Weights of a small GPT-style language model, trained from scratch on English Wikipedia.
Architecture: no biases in attention or MLP, local attention windows, paired heads, value embeddings, skips across layers.
Each number is 200 + 20 x the weight over its row's rms, rounded and kept within 0 to 999. Layers, rows and columns count from 0. The size before them is the row's rms in percent of the matrix's.

# down: layer 7 MLP down (transposed), 512x128, rms 0.14, rows 428-480, columns 0-63
# up: layer 7 MLP up, 512x128, rms 0.151, rows 429-480, columns 0-63
down428,118,229,197,199,217,180,231,171,221,202,198,198,193,186,185,193,202,184,180,219,199,197,234,177,158,227,158,194,173,198,188,225,210,219,238,201,235,185,180,169,165,217,202,204,217,181,177,178,192,199,202,201,185,232,193,204,236,230,232,199,191,203,182,172,211
up429,111,204,219,219,198,174,234,186,173,205,216,229,175,150,184,184,211,216,224,184,208,237,201,204,197,193,199,200,192,219,200,218,247,175,223,190,227,201,193,208,203,194,175,194,188,210,212,209,145,188,245,209,202,203,173,212,198,200,178,229,186,192,210,245,200
down429,112,178,168,196,195,242,239,201,201,230,186,185,179,224,147,162,201,198,189,177,198,189,199,199,206,210,210,197,219,224,199,173,195,183,213,258,227,225,214,189,201,234,204,214,198,237,194,200,200,206,209,172,222,198,237,196,185,210,220,185,230,191,185,192,215
up430,094,199,202,182,216,208,176,192,200,189,197,184,213,188,198,199,236,224,199,230,199,188,203,198,234,177,228,156,181,214,181,189,191,226,173,179,179,181,184,217,190,203,242,202,214,202,223,159,197,196,215,202,175,201,204,186,205,140,245,234,227,188,208,229,184
down430,098,185,182,221,222,189,193,209,194,251,196,191,218,184,187,199,235,249,219,180,247,211,234,186,228,184,208,193,182,210,194,246,206,193,174,189,195,217,203,174,225,199,159,208,215,221,187,203,204,188,200,179,164,216,208,205,229,239,225,192,165,206,191,192,205
up431,103,192,214,189,215,215,161,193,182,183,191,216,210,217,201,188,208,186,186,200,210,204,215,205,250,208,215,192,194,225,183,170,200,162,218,203,210,194,182,213,164,201,224,216,194,171,200,200,170,212,196,207,188,205,196,163,182,172,211,254,194,198,211,176,201
down431,102,195,200,185,216,169,173,206,171,209,171,178,200,193,179,196,248,230,204,212,201,206,245,168,204,207,172,218,200,207,229,205,228,199,235,194,199,167,193,200,191,194,207,206,202,168,206,191,208,211,206,190,234,221,176,205,202,227,220,190,155,183,195,170,209
up432,106,229,202,194,167,200,191,212,214,192,185,215,209,225,202,212,199,217,204,220,199,195,213,233,195,197,216,207,192,191,184,166,211,208,177,184,214,206,225,163,218,164,239,167,205,192,207,167,182,196,198,249,193,218,198,171,203,206,186,218,199,197,204,198,200
down432,104,192,172,257,191,198,219,203,208,154,216,229,223,189,233,167,218,208,225,171,195,178,186,214,185,183,168,203,217,201,205,220,154,202,189,186,199,198,178,202,226,202,178,192,190,233,211,247,230,201,189,183,195,237,212,190,188,169,197,214,206,222,184,201,221
up433,108,211,180,171,229,187,208,239,202,202,218,232,183,190,205,166,165,187,199,209,204,200,172,190,223,171,193,181,180,193,200,224,201,195,217,197,210,201,173,169,168,198,178,204,203,211,168,212,177,228,213,202,180,218,221,200,224,205,206,218,211,222,210,181,219
down433,101,229,193,194,188,190,219,199,194,176,178,208,185,172,228,226,167,185,198,226,194,201,182,199,210,176,194,218,212,190,198,222,191,185,205,158,206,183,215,192,222,248,201,194,204,195,204,160,220,195,207,222,210,180,158,213,211,202,176,215,220,217,237,246,170
up434,114,222,217,192,188,184,198,233,222,202,223,219,223,222,191,172,195,219,245,206,207,213,219,165,218,159,224,175,184,211,176,212,231,183,214,193,167,171,207,172,182,178,207,213,210,197,236,179,213,220,240,191,217,176,206,185,227,185,216,197,174,199,210,206,199
down434,110,212,169,199,185,214,211,211,208,182,216,210,194,220,226,215,154,215,204,187,177,217,192,211,192,182,225,192,189,202,214,175,217,189,194,192,182,196,157,199,225,197,185,204,195,256,159,236,237,196,202,194,199,223,226,197,221,197,180,211,220,242,200,233,193
up435,029,198,213,197,182,165,207,202,179,176,200,202,173,188,256,187,201,197,224,201,236,201,176,194,205,174,209,176,184,199,186,211,212,201,157,190,197,204,207,208,166,184,214,179,209,183,199,173,181,222,207,212,194,169,213,198,191,155,219,211,187,209,232,196,184
down435,028,214,194,174,234,213,228,203,207,195,217,197,197,168,235,232,203,200,211,194,192,212,207,187,202,206,210,181,212,227,219,204,216,227,187,195,223,167,211,184,225,227,193,183,223,190,180,189,229,226,191,193,182,194,178,182,179,166,215,175,232,206,197,175,169
up436,044,213,236,200,205,184,207,202,214,195,206,212,201,201,222,187,175,195,204,187,221,221,187,191,206,193,217,181,212,205,200,181,197,170,167,190,208,183,208,207,222,182,210,183,220,186,211,183,189,206,223,207,209,198,198,225,171,152,222,189,166,189,250,228,198
down436,047,180,220,238,174,238,189,142,204,192,163,216,214,212,210,224,210,180,188,211,167,223,188,211,195,161,178,205,211,152,232,182,215,208,201,193,180,220,189,186,207,215,224,208,192,205,169,197,228,217,209,195,199,203,196,174,211,172,207,215,218,189,189,200,201
up437,112,181,203,206,182,207,187,190,187,202,183,224,191,216,217,209,208,200,209,180,190,205,182,212,215,194,218,197,219,191,194,175,190,186,191,190,175,233,262,224,224,151,205,145,203,174,210,200,216,183,178,189,196,213,204,189,206,205,228,225,165,200,219,193,164
down437,114,215,173,210,216,225,173,197,194,190,201,219,178,191,196,189,145,222,207,225,181,181,180,194,225,256,172,201,187,213,183,185,170,161,208,201,206,174,174,221,213,181,181,219,197,231,197,211,221,245,235,202,216,202,192,186,191,229,218,211,178,202,187,209,206
up438,117,195,214,189,172,205,190,188,187,210,217,186,204,180,191,199,215,189,202,185,241,228,218,206,189,142,215,204,178,166,176,167,210,210,182,203,242,166,239,209,211,189,193,204,225,196,216,221,192,223,188,221,173,207,217,227,163,202,196,197,158,169,211,186,202
down438,119,225,213,173,199,235,203,201,251,201,192,219,236,223,185,177,196,186,163,207,172,229,256,207,178,220,181,189,195,212,190,233,219,226,180,213,188,196,210,195,238,216,210,196,173,160,204,187,217,206,200,214,215,202,221,185,206,192,206,220,232,220,204,204,204
up439,069,204,209,206,200,193,214,199,196,225,204,198,210,217,196,185,212,244,210,190,197,178,194,168,204,183,184,211,182,228,177,224,189,192,171,221,204,253,196,196,196,184,248,194,205,205,198,238,167,215,165,197,185,203,244,190,205,204,210,242,198,215,211,213,194
down439,080,232,207,188,201,221,162,222,169,173,187,184,184,190,162,219,210,220,264,196,206,213,223,220,216,154,167,196,184,186,187,229,190,214,221,189,207,202,222,212,214,193,215,215,226,185,231,219,189,197,209,200,207,159,194,196,201,190,191,159,175,191,178,198,181
up440,092,232,216,202,187,163,216,177,193,224,154,220,186,202,198,175,178,234,189,194,220,207,191,213,194,151,199,213,213,178,224,238,202,177,157,211,192,212,208,211,192,208,182,204,210,206,176,227,213,204,193,228,172,205,224,188,159,214,164,241,215,197,194,195,207
down440,096,179,188,238,211,201,206,209,190,176,200,201,205,205,211,205,197,224,153,204,206,188,228,206,190,183,126,196,209,181,191,201,195,190,217,200,196,188,189,177,178,196,196,206,209,201,207,190,200,235,231,186,206,221,187,213,228,187,243,162,205,203,186,196,209
up441,092,191,200,174,200,214,201,219,222,197,192,214,218,203,222,196,174,223,231,203,252,187,197,185,182,157,194,163,226,213,186,198,195,236,194,162,222,189,215,195,187,166,230,210,203,179,206,204,180,213,215,199,200,222,224,202,180,150,212,187,213,222,225,226,221
down441,099,207,208,181,210,234,253,174,172,205,242,217,201,193,207,201,202,212,215,211,156,212,145,208,191,219,181,217,193,204,205,198,179,227,188,221,206,172,181,199,174,206,208,184,165,194,190,177,219,207,195,176,196,224,243,198,210,220,208,204,224,193,206,165,201
up442,087,189,227,172,175,193,167,207,178,195,220,220,224,225,185,184,199,196,184,182,202,188,217,218,234,210,188,213,166,177,178,183,198,195,192,220,224,205,220,196,188,207,229,194,197,174,222,217,190,185,230,220,213,188,215,172,214,166,200,227,199,192,222,198,174
down442,096,212,181,176,201,185,191,212,190,196,234,198,180,184,181,210,215,181,207,175,198,145,201,224,159,220,212,184,215,177,196,190,192,200,231,209,211,201,213,189,230,195,216,207,219,168,214,193,170,196,203,164,217,162,174,194,225,196,212,173,176,166,222,195,198
up443,110,223,231,191,222,225,231,181,195,222,201,200,187,206,232,211,203,232,224,214,214,209,188,220,199,153,189,189,186,181,206,208,170,153,165,202,209,212,194,213,187,189,193,170,185,210,194,183,194,219,203,180,211,197,233,223,205,201,204,219,226,209,217,216,164
down443,104,246,193,206,200,187,196,164,186,198,192,186,172,182,188,212,220,196,198,232,186,184,192,160,185,205,177,180,183,209,187,219,203,208,197,190,209,190,167,187,212,238,165,214,197,193,244,187,216,195,188,216,225,199,195,217,188,223,197,228,203,206,139,219,197
up444,089,203,205,200,211,218,192,210,216,183,219,190,209,214,212,224,205,180,189,182,181,182,189,213,203,168,211,219,185,209,219,188,214,161,198,218,241,207,186,202,190,198,190,174,199,172,204,218,235,205,212,213,173,175,213,201,199,127,190,207,226,235,227,190,158
down444,098,214,201,184,199,185,200,209,213,166,180,197,199,215,214,184,167,200,197,244,179,212,204,162,197,211,182,203,237,194,223,219,187,213,215,179,152,189,174,181,214,212,179,250,220,163,200,147,221,221,210,210,224,174,207,202,242,196,197,235,184,179,193,199,231
up445,100,174,213,213,172,221,231,180,186,220,168,217,185,193,217,234,207,193,182,206,218,186,220,213,189,222,192,119,188,174,214,217,172,195,185,203,210,207,217,192,187,206,224,217,240,208,202,217,193,202,234,197,191,176,215,191,202,189,209,183,217,189,210,228,238
down445,092,217,208,161,222,158,215,175,191,174,218,219,183,189,205,240,222,148,212,176,201,210,218,204,220,232,212,209,199,244,198,201,186,190,201,211,200,168,175,187,197,183,197,222,186,168,159,209,218,217,179,181,213,209,187,187,149,209,195,196,246,224,212,196,196
up446,093,212,228,211,183,226,214,224,207,209,188,215,194,199,195,216,186,185,190,178,242,194,199,167,213,174,189,189,197,193,175,183,227,214,197,197,193,198,226,200,223,194,236,157,185,175,194,221,176,167,180,210,204,197,199,195,207,133,228,215,220,189,203,196,166
down446,093,153,199,168,202,181,160,200,173,224,195,215,198,207,198,194,227,231,186,225,217,156,197,206,189,186,221,191,209,181,192,196,175,222,188,171,193,213,209,146,224,195,223,159,187,195,235,211,221,192,201,191,191,231,190,228,213,184,219,238,205,223,175,218,169
up447,128,206,183,178,194,188,216,203,204,178,207,175,198,207,206,202,230,170,212,171,225,190,181,203,168,196,203,215,223,190,195,233,213,204,222,211,192,187,230,196,190,176,190,178,219,190,247,218,196,211,211,197,250,194,197,231,168,204,183,206,161,167,217,187,209
down447,126,185,217,223,184,214,240,244,207,213,189,181,189,199,191,169,168,208,181,222,217,235,199,203,224,198,237,184,190,206,188,239,190,160,191,189,172,212,218,192,209,180,167,226,220,216,190,212,205,225,172,208,200,206,225,220,176,188,173,149,202,202,224,189,214
up448,081,204,205,224,180,219,220,193,187,218,204,220,175,206,226,203,181,195,190,185,221,196,218,203,178,188,206,164,220,182,185,170,211,208,171,170,206,208,192,205,178,170,218,206,190,233,195,205,153,203,214,201,185,209,205,225,229,172,206,177,218,189,246,227,213
down448,090,224,214,205,198,220,189,172,214,140,204,221,193,203,211,168,206,219,192,225,206,190,177,222,158,193,164,186,191,169,210,206,214,232,211,194,180,183,209,195,189,206,228,180,151,201,206,203,202,207,198,210,180,180,179,201,222,201,228,246,229,218,196,170,210
up449,096,225,222,211,233,213,201,208,208,202,181,204,182,165,202,194,190,227,207,162,236,209,172,182,183,210,191,187,213,203,215,239,204,187,185,183,169,193,219,218,180,184,202,200,171,211,194,205,202,172,192,255,200,217,215,229,221,172,213,213,205,204,180,184,201
down449,100,212,188,204,227,201,175,180,182,197,191,222,207,207,171,217,214,186,212,219,190,157,193,196,184,194,162,183,191,235,184,191,189,257,222,186,225,240,196,186,210,211,259,197,226,188,206,201,179,227,213,201,175,179,201,168,180,198,202,172,247,175,168,186,186
up450,088,193,227,188,201,209,193,186,200,182,172,222,230,223,204,209,213,206,182,189,209,180,218,192,222,193,181,153,180,197,202,191,163,199,208,176,181,213,200,224,195,204,219,189,191,201,183,236,177,191,211,204,212,209,222,184,203,123,233,233,235,212,210,191,196
down450,091,217,204,162,216,219,164,184,191,225,226,184,193,215,153,186,192,189,216,177,212,183,167,206,195,221,212,207,173,203,155,179,205,201,197,189,193,174,211,190,186,166,214,203,225,198,241,190,201,201,183,172,232,198,213,228,196,205,174,201,170,194,203,196,193
up451,033,209,211,209,199,169,196,192,200,186,201,226,207,189,246,173,193,212,219,172,235,234,159,181,216,157,211,188,209,208,186,189,244,203,158,169,179,211,222,196,190,185,203,197,233,207,214,186,192,193,206,208,179,204,198,210,174,180,177,242,201,202,236,214,195
down451,029,197,238,172,204,198,152,224,178,200,200,190,191,171,216,233,199,212,221,225,201,199,217,208,192,195,206,196,215,178,190,198,199,226,203,197,182,167,200,218,203,182,205,193,219,173,190,152,160,148,193,204,222,151,183,194,228,163,213,187,219,181,196,188,190
up452,091,206,216,238,169,201,219,187,192,215,195,230,181,202,224,198,193,185,192,186,224,209,212,185,188,193,224,162,217,188,196,158,200,207,177,166,196,183,180,221,212,187,227,214,212,213,199,208,181,206,210,190,184,181,206,238,224,151,198,186,221,186,255,214,208
down452,099,206,231,214,192,242,195,177,212,136,175,216,188,225,241,192,219,203,210,193,201,198,201,214,164,178,185,176,206,185,216,229,234,222,200,180,166,212,208,184,181,208,190,188,167,201,215,202,194,195,207,212,172,201,185,199,228,165,198,222,209,214,229,188,204
up453,086,210,174,200,235,197,209,210,197,217,211,168,220,187,199,210,158,251,214,187,229,208,171,204,184,221,175,204,224,226,233,216,195,215,170,205,156,169,158,179,185,170,147,212,192,209,175,195,174,182,211,212,211,199,211,242,180,217,195,185,209,212,216,230,197
down453,098,198,169,223,198,192,170,212,197,166,216,193,221,192,183,206,227,214,233,183,212,180,233,224,219,195,226,189,189,188,227,190,182,199,219,209,190,213,195,220,208,149,203,201,193,213,246,223,199,212,211,241,187,203,207,159,205,175,202,206,176,170,199,208,162
up454,103,198,227,199,176,211,220,209,229,222,178,168,216,207,225,196,189,206,206,210,214,188,172,154,179,170,178,216,238,209,184,231,217,195,221,218,202,167,250,194,205,187,200,196,210,175,204,189,181,188,184,210,206,196,242,212,184,181,213,222,229,218,202,211,202
down454,101,184,189,227,212,202,202,149,209,210,166,188,229,192,190,210,184,166,173,192,225,201,213,192,166,186,207,190,206,202,205,218,191,179,196,228,224,209,217,196,190,212,193,201,198,148,200,212,229,198,219,229,178,234,213,189,180,197,187,204,222,184,180,204,214
up455,109,188,234,201,196,193,200,184,187,183,185,227,164,174,208,213,198,205,192,194,237,196,221,168,209,216,223,164,205,229,225,175,193,201,195,167,184,223,200,235,229,164,190,178,212,200,223,164,181,224,190,210,194,189,226,200,181,206,182,208,171,194,212,211,178
down455,109,219,208,179,215,234,201,199,211,191,210,180,205,183,215,200,203,167,201,227,214,206,190,208,187,228,217,209,207,198,219,197,226,216,163,182,194,179,232,201,220,163,197,195,221,185,210,155,185,195,194,169,179,191,247,199,163,181,215,159,211,176,194,182,186
up456,132,214,195,182,183,191,173,212,219,175,211,176,222,230,202,199,148,213,209,186,197,191,211,168,228,176,201,224,204,205,189,180,189,193,200,210,179,164,210,203,172,165,218,203,196,187,219,185,233,234,228,174,200,231,241,184,206,183,195,219,185,207,214,234,205
down456,133,222,188,174,190,162,197,213,216,192,210,187,232,209,225,197,185,181,172,204,176,194,197,198,209,216,178,229,213,207,194,192,192,206,185,185,211,212,215,206,200,152,199,191,182,221,177,221,174,194,200,219,207,195,197,193,179,238,159,209,168,203,241,211,203
up457,097,181,181,180,217,172,211,222,185,204,223,209,189,199,216,201,210,209,217,213,257,208,196,200,205,224,222,178,228,229,212,210,184,220,199,130,200,184,222,198,174,179,181,171,199,207,200,180,213,233,180,181,188,206,185,219,157,230,204,162,195,188,230,216,187
down457,097,222,185,198,196,253,166,206,199,197,229,207,215,196,182,194,212,216,216,236,185,149,220,214,150,181,190,186,209,211,177,214,220,240,241,205,217,221,199,172,209,204,210,203,197,181,216,211,235,163,211,196,184,192,221,192,224,179,207,196,215,197,173,229,218
up458,098,197,204,206,216,185,225,189,189,204,173,200,186,205,229,215,205,211,244,177,259,208,215,196,203,189,209,182,199,193,219,183,183,174,199,218,187,214,185,228,183,143,194,208,189,176,197,169,204,167,211,184,188,202,205,208,232,172,196,189,202,204,248,177,192
down458,100,181,213,197,162,237,238,177,221,219,203,212,205,223,211,199,248,196,188,230,163,201,210,201,171,211,211,182,198,207,193,179,203,230,173,250,181,212,186,222,155,184,210,179,158,176,200,200,187,195,171,167,175,224,203,200,228,202,209,203,238,216,232,181,201
up459,094,201,226,174,180,178,203,186,214,210,184,178,207,226,199,189,189,253,226,236,215,215,149,200,188,184,173,226,214,202,194,239,206,225,199,220,171,201,179,217,167,171,191,203,216,165,189,169,201,230,190,220,192,215,234,179,175,186,214,237,202,215,205,207,212
down459,092,190,193,248,199,209,211,192,190,196,202,185,224,224,224,227,214,218,225,171,197,232,191,186,232,188,205,238,228,208,201,208,179,222,236,246,197,196,200,222,172,208,193,198,197,210,182,171,196,201,234,228,214,208,194,209,189,196,192,207,199,182,176,217,190
up460,134,217,201,191,187,208,188,206,200,186,185,184,211,196,201,209,208,176,204,234,199,200,201,209,219,174,233,183,174,193,196,194,221,198,143,204,211,200,229,183,169,166,203,172,200,184,222,199,205,235,183,252,170,198,195,198,177,199,199,211,178,208,233,212,171
down460,119,196,177,200,215,223,216,217,203,219,205,236,216,223,182,177,202,175,218,211,190,183,207,185,195,198,170,209,192,205,176,200,209,191,192,186,189,205,202,170,160,205,241,238,187,173,211,193,208,209,201,209,207,209,208,193,159,211,197,212,218,209,143,215,214
up461,097,184,215,228,202,207,229,235,205,223,197,193,179,195,187,221,204,228,161,183,190,217,189,196,205,149,182,203,185,181,235,215,196,152,160,237,183,202,219,214,197,201,211,205,198,194,188,226,165,197,190,212,239,182,218,225,195,175,216,196,202,195,190,209,196
down461,103,207,171,235,216,151,208,207,174,166,208,216,200,196,211,181,228,239,240,210,186,194,198,215,203,201,178,180,247,202,248,216,180,227,234,201,188,208,196,198,208,195,202,218,216,187,195,190,194,185,198,198,210,189,203,197,203,200,178,195,176,177,182,193,204
up462,095,196,224,196,173,191,206,190,203,207,177,206,218,201,215,208,185,217,179,194,205,198,176,155,185,204,208,192,210,221,188,202,196,212,203,197,199,223,246,190,198,170,241,154,226,169,221,200,210,192,195,223,222,219,193,189,182,173,201,218,226,186,203,208,196
down462,093,175,217,153,195,166,199,161,193,218,176,197,212,195,216,194,201,220,205,155,197,194,190,207,229,201,200,203,179,208,177,203,172,228,201,205,176,231,189,182,159,207,184,198,209,172,212,188,223,223,198,228,194,197,207,213,176,186,190,225,214,201,226,181,186
up463,083,201,220,175,191,223,173,179,154,208,180,209,180,236,206,194,235,227,210,232,211,198,189,175,200,193,215,224,249,235,202,239,177,200,210,196,174,232,211,211,178,189,206,181,232,179,186,213,216,196,177,178,201,186,228,175,177,170,181,226,204,198,212,195,178
down463,088,191,197,199,193,231,198,228,192,217,200,213,204,224,172,207,202,176,221,166,197,184,202,246,181,176,216,194,191,200,183,238,210,205,183,204,210,202,200,206,190,219,208,220,246,181,207,212,211,180,220,191,174,192,207,192,185,223,185,187,189,173,194,184,211
up464,095,166,223,226,218,184,175,209,214,203,192,194,221,194,213,201,195,236,203,235,205,187,182,208,194,212,221,177,174,194,179,177,175,202,165,191,177,201,198,200,215,197,200,225,196,194,214,180,198,204,267,224,187,192,208,196,196,184,238,239,236,218,200,200,221
down464,092,208,174,230,200,202,196,177,201,200,203,194,225,173,210,206,205,183,180,153,213,206,196,182,196,217,227,160,183,186,198,206,183,191,198,190,206,186,181,209,212,224,207,166,191,249,217,203,192,242,193,205,203,171,187,210,209,223,195,184,195,189,179,164,178
up465,096,206,243,205,218,191,189,216,224,191,234,166,173,181,216,193,188,208,224,209,180,223,215,234,179,200,172,224,173,190,158,196,221,178,179,193,186,204,167,207,221,170,198,192,205,189,214,178,194,205,209,193,178,184,208,227,216,205,203,212,181,241,213,213,198
down465,097,197,180,190,154,174,176,198,201,148,168,196,234,232,165,180,220,190,210,190,210,200,214,198,213,209,180,212,198,169,228,203,202,194,184,182,237,218,228,227,209,199,185,204,208,190,221,220,242,199,180,218,207,222,192,194,172,195,228,195,216,191,143,204,193
up466,124,225,196,219,213,202,178,193,203,181,187,181,194,182,213,162,193,222,209,182,219,224,189,210,203,218,191,216,225,235,224,236,204,207,174,183,207,227,243,206,185,195,161,194,219,202,214,211,216,206,165,170,186,156,195,193,185,212,191,209,197,193,209,209,228
down466,123,229,209,205,166,224,177,232,199,187,251,186,204,146,242,149,190,231,207,215,194,210,186,193,219,178,193,215,205,167,141,177,205,195,235,201,212,193,167,187,207,213,185,175,216,194,213,192,201,165,185,177,210,185,194,225,184,198,203,194,199,229,207,209,187
up467,109,184,192,175,236,192,185,212,199,180,206,183,201,163,218,182,194,215,212,228,204,202,204,195,241,210,191,175,219,212,201,174,191,234,180,164,177,186,174,232,223,169,213,195,234,197,209,141,218,212,213,206,199,187,217,190,196,161,234,214,227,229,206,197,195
down467,114,180,212,250,231,222,207,201,187,227,210,192,212,178,175,236,208,262,222,180,235,201,231,166,221,179,205,215,225,223,172,197,191,183,159,215,169,233,191,190,222,202,200,170,206,214,207,180,174,160,230,177,225,188,216,197,176,193,195,186,191,197,221,188,177
up468,134,195,204,168,221,171,182,187,160,181,181,211,153,203,212,166,166,197,196,186,191,208,162,198,209,198,213,150,216,189,223,180,183,187,188,202,211,214,215,221,203,192,185,209,204,195,204,223,213,210,191,238,183,158,181,186,180,167,227,167,217,188,214,166,224
down468,125,210,228,230,195,183,274,206,181,191,227,197,186,204,213,177,204,202,192,183,180,193,243,191,215,204,214,206,191,219,198,189,195,174,182,201,179,200,230,202,192,196,164,197,189,212,219,206,216,181,226,190,227,183,208,209,245,201,225,184,173,224,175,229,217
up469,030,210,221,198,202,192,206,206,186,182,194,217,207,185,211,178,198,236,198,220,229,195,188,181,211,176,235,182,203,207,183,212,219,187,153,167,180,201,223,192,189,211,188,178,220,187,221,186,187,213,206,204,191,211,211,202,178,164,211,208,177,211,254,208,188
down469,030,166,195,178,232,185,162,231,188,211,184,172,203,205,213,228,200,213,240,208,185,208,213,178,215,179,206,230,241,198,220,221,196,233,193,179,205,174,201,190,176,184,232,160,222,186,162,176,205,220,216,197,199,207,202,210,203,179,212,202,214,184,183,208,161
up470,085,202,187,184,203,187,210,227,207,207,214,218,207,193,216,202,164,207,197,200,224,198,206,184,174,166,187,170,216,220,191,201,184,199,183,196,215,194,220,165,187,188,209,196,215,209,205,189,156,193,185,197,203,204,207,241,184,167,193,190,210,219,232,231,208
down470,098,213,178,189,198,230,215,196,190,169,234,195,217,225,200,184,194,206,182,196,206,194,175,194,184,205,186,204,206,200,218,192,169,231,171,198,210,185,233,182,207,209,200,167,179,204,200,177,210,235,176,199,201,212,213,182,221,208,191,190,235,219,218,171,176
up471,106,198,199,220,179,178,188,232,162,223,215,225,142,236,178,212,234,204,224,236,239,219,211,175,196,184,203,199,208,192,202,215,230,220,198,196,190,234,188,190,187,200,174,173,211,193,204,166,216,208,210,200,225,187,206,207,198,193,188,198,175,172,200,170,164
down471,099,188,190,200,181,216,223,205,214,227,187,187,192,211,260,186,195,177,222,245,190,224,189,213,214,233,211,172,199,225,219,177,213,203,211,217,209,237,214,190,169,180,200,200,177,169,179,177,211,209,188,172,202,209,205,194,223,209,219,207,203,213,185,204,219
up472,112,195,208,191,195,157,201,168,164,179,161,194,178,189,260,154,210,178,198,238,199,184,175,226,204,215,218,160,234,166,218,194,197,224,204,210,169,208,209,216,219,209,201,227,228,182,192,199,191,170,214,205,184,188,189,193,195,155,192,211,209,204,226,181,235
down472,115,194,200,206,180,224,237,205,189,143,171,151,159,219,228,191,174,230,175,195,178,193,214,201,191,248,194,190,175,183,200,179,217,184,205,228,179,207,200,204,201,209,183,217,185,219,212,194,201,164,186,210,239,188,218,204,212,193,204,177,191,198,223,203,210
up473,043,204,199,188,203,165,194,211,194,213,187,192,186,215,215,193,192,198,206,193,235,197,163,190,228,190,207,180,181,209,234,202,220,189,173,164,213,191,214,208,213,173,222,181,226,178,206,182,186,211,209,230,173,196,206,210,187,175,211,218,174,208,241,197,182
down473,050,202,221,226,200,199,195,188,187,156,217,227,202,150,162,211,219,220,179,215,205,214,176,197,189,168,186,149,206,196,175,197,195,233,191,176,190,175,182,194,229,214,199,202,176,213,233,187,207,183,209,234,211,192,178,187,197,181,208,209,229,208,152,211,218
up474,108,182,225,222,207,214,198,192,148,198,184,214,195,178,206,207,200,212,201,177,242,228,194,205,228,179,187,210,179,184,208,225,252,154,207,209,195,201,217,226,183,192,209,186,179,192,209,207,186,177,214,187,208,204,214,207,221,176,217,233,175,172,204,186,191
down474,106,181,183,227,183,205,157,204,189,209,184,225,194,194,180,234,196,201,204,182,202,186,204,212,173,230,173,238,203,171,224,184,226,217,226,203,264,218,172,201,199,237,212,162,190,188,206,203,217,219,204,200,199,207,161,213,181,185,196,212,199,174,195,219,172
up475,112,228,220,188,184,214,230,208,195,192,168,197,190,175,203,191,207,206,179,229,230,200,202,199,197,205,194,217,193,213,229,225,195,213,230,197,205,186,196,198,146,145,190,213,224,207,203,205,184,209,178,191,182,206,228,208,176,202,218,169,184,201,205,205,231
down475,112,216,163,207,188,174,183,189,206,180,183,207,187,171,187,209,172,191,212,189,196,168,198,203,171,239,179,182,187,209,205,201,191,206,228,211,237,187,234,191,206,203,202,205,202,161,212,225,206,175,197,243,163,227,185,186,181,218,204,205,247,212,134,197,221
up476,135,237,191,218,175,190,184,196,200,179,178,173,198,189,227,197,190,196,227,204,196,195,202,207,199,191,214,232,199,185,210,217,210,203,212,204,214,174,212,165,217,176,167,210,194,222,222,157,204,234,215,244,212,186,199,200,209,202,191,191,195,215,225,252,210
down476,123,170,148,210,200,215,212,194,191,222,196,215,205,190,196,188,212,184,181,199,205,222,180,197,183,172,160,235,171,191,197,201,202,199,170,187,183,194,180,211,216,202,222,182,200,228,180,251,235,211,167,160,191,244,223,205,166,187,191,195,185,183,197,201,191
up477,123,179,223,183,229,221,160,213,163,202,195,247,182,215,215,178,176,208,201,227,195,209,164,215,185,153,194,171,198,204,182,179,245,196,210,167,218,214,220,218,240,204,212,176,203,192,215,204,179,170,186,213,170,208,155,190,198,187,201,238,214,200,207,181,209
down477,111,175,213,189,199,195,244,224,167,197,206,228,160,191,213,206,205,215,204,176,234,213,198,194,194,201,200,203,182,178,220,175,220,201,216,204,209,196,221,185,178,212,203,201,210,221,199,186,174,232,174,211,205,193,227,206,206,220,207,191,194,228,202,219,199
up478,108,198,183,206,156,220,193,214,171,176,203,215,204,208,221,204,212,193,188,200,192,181,194,222,206,215,196,172,178,174,200,195,237,217,194,204,179,197,199,212,219,216,197,217,196,240,185,204,197,204,202,229,216,153,202,206,193,186,213,207,179,162,209,183,215
down478,104,201,201,185,218,199,175,205,207,154,213,211,198,215,188,199,236,174,212,157,196,200,183,191,143,228,194,227,196,208,189,206,254,184,189,189,236,203,199,187,199,183,203,189,219,206,214,191,218,164,201,204,201,214,204,196,193,222,196,206,234,225,155,194,168
up479,118,227,188,214,235,208,200,192,205,195,212,189,204,175,192,180,185,200,192,182,199,211,176,201,217,202,210,218,229,203,193,221,230,200,188,185,227,172,225,178,205,213,170,158,231,212,199,190,219,194,195,193,198,174,220,210,189,206,229,168,177,197,206,159,177
down479,109,210,185,242,206,198,193,219,233,179,224,190,208,158,220,197,222,184,197,203,185,189,230,190,182,176,169,247,204,183,148,189,177,220,205,205,157,209,158,208,217,170,206,198,196,220,190,202,215,153,201,180,207,183,209,218,181,218,207,200,196,180,175,225,216
up480,124,227,194,181,186,228,176,242,174,197,187,175,205,177,196,201,164,214,203,218,216,192,171,205,197,204,206,188,167,205,185,238,216,226,197,197,165,155,192,245,185,172,208,211,197,192,213,197,206,204,194,201,193,179,208,200,186,190,176,203,173,203,215,195,207
down480,115,198,194,193,161,227,164,180,192,180,168,215,201,213,208,241,198,166,198,199,233,179,191,169,227,192,209,200,202,151,187,214,187,217,197,222,200,194,226,219,215,200,210,193,200,193,226,192,204,186,191,204,166,190,182,210,200,196,169,184,191,195,225,223,196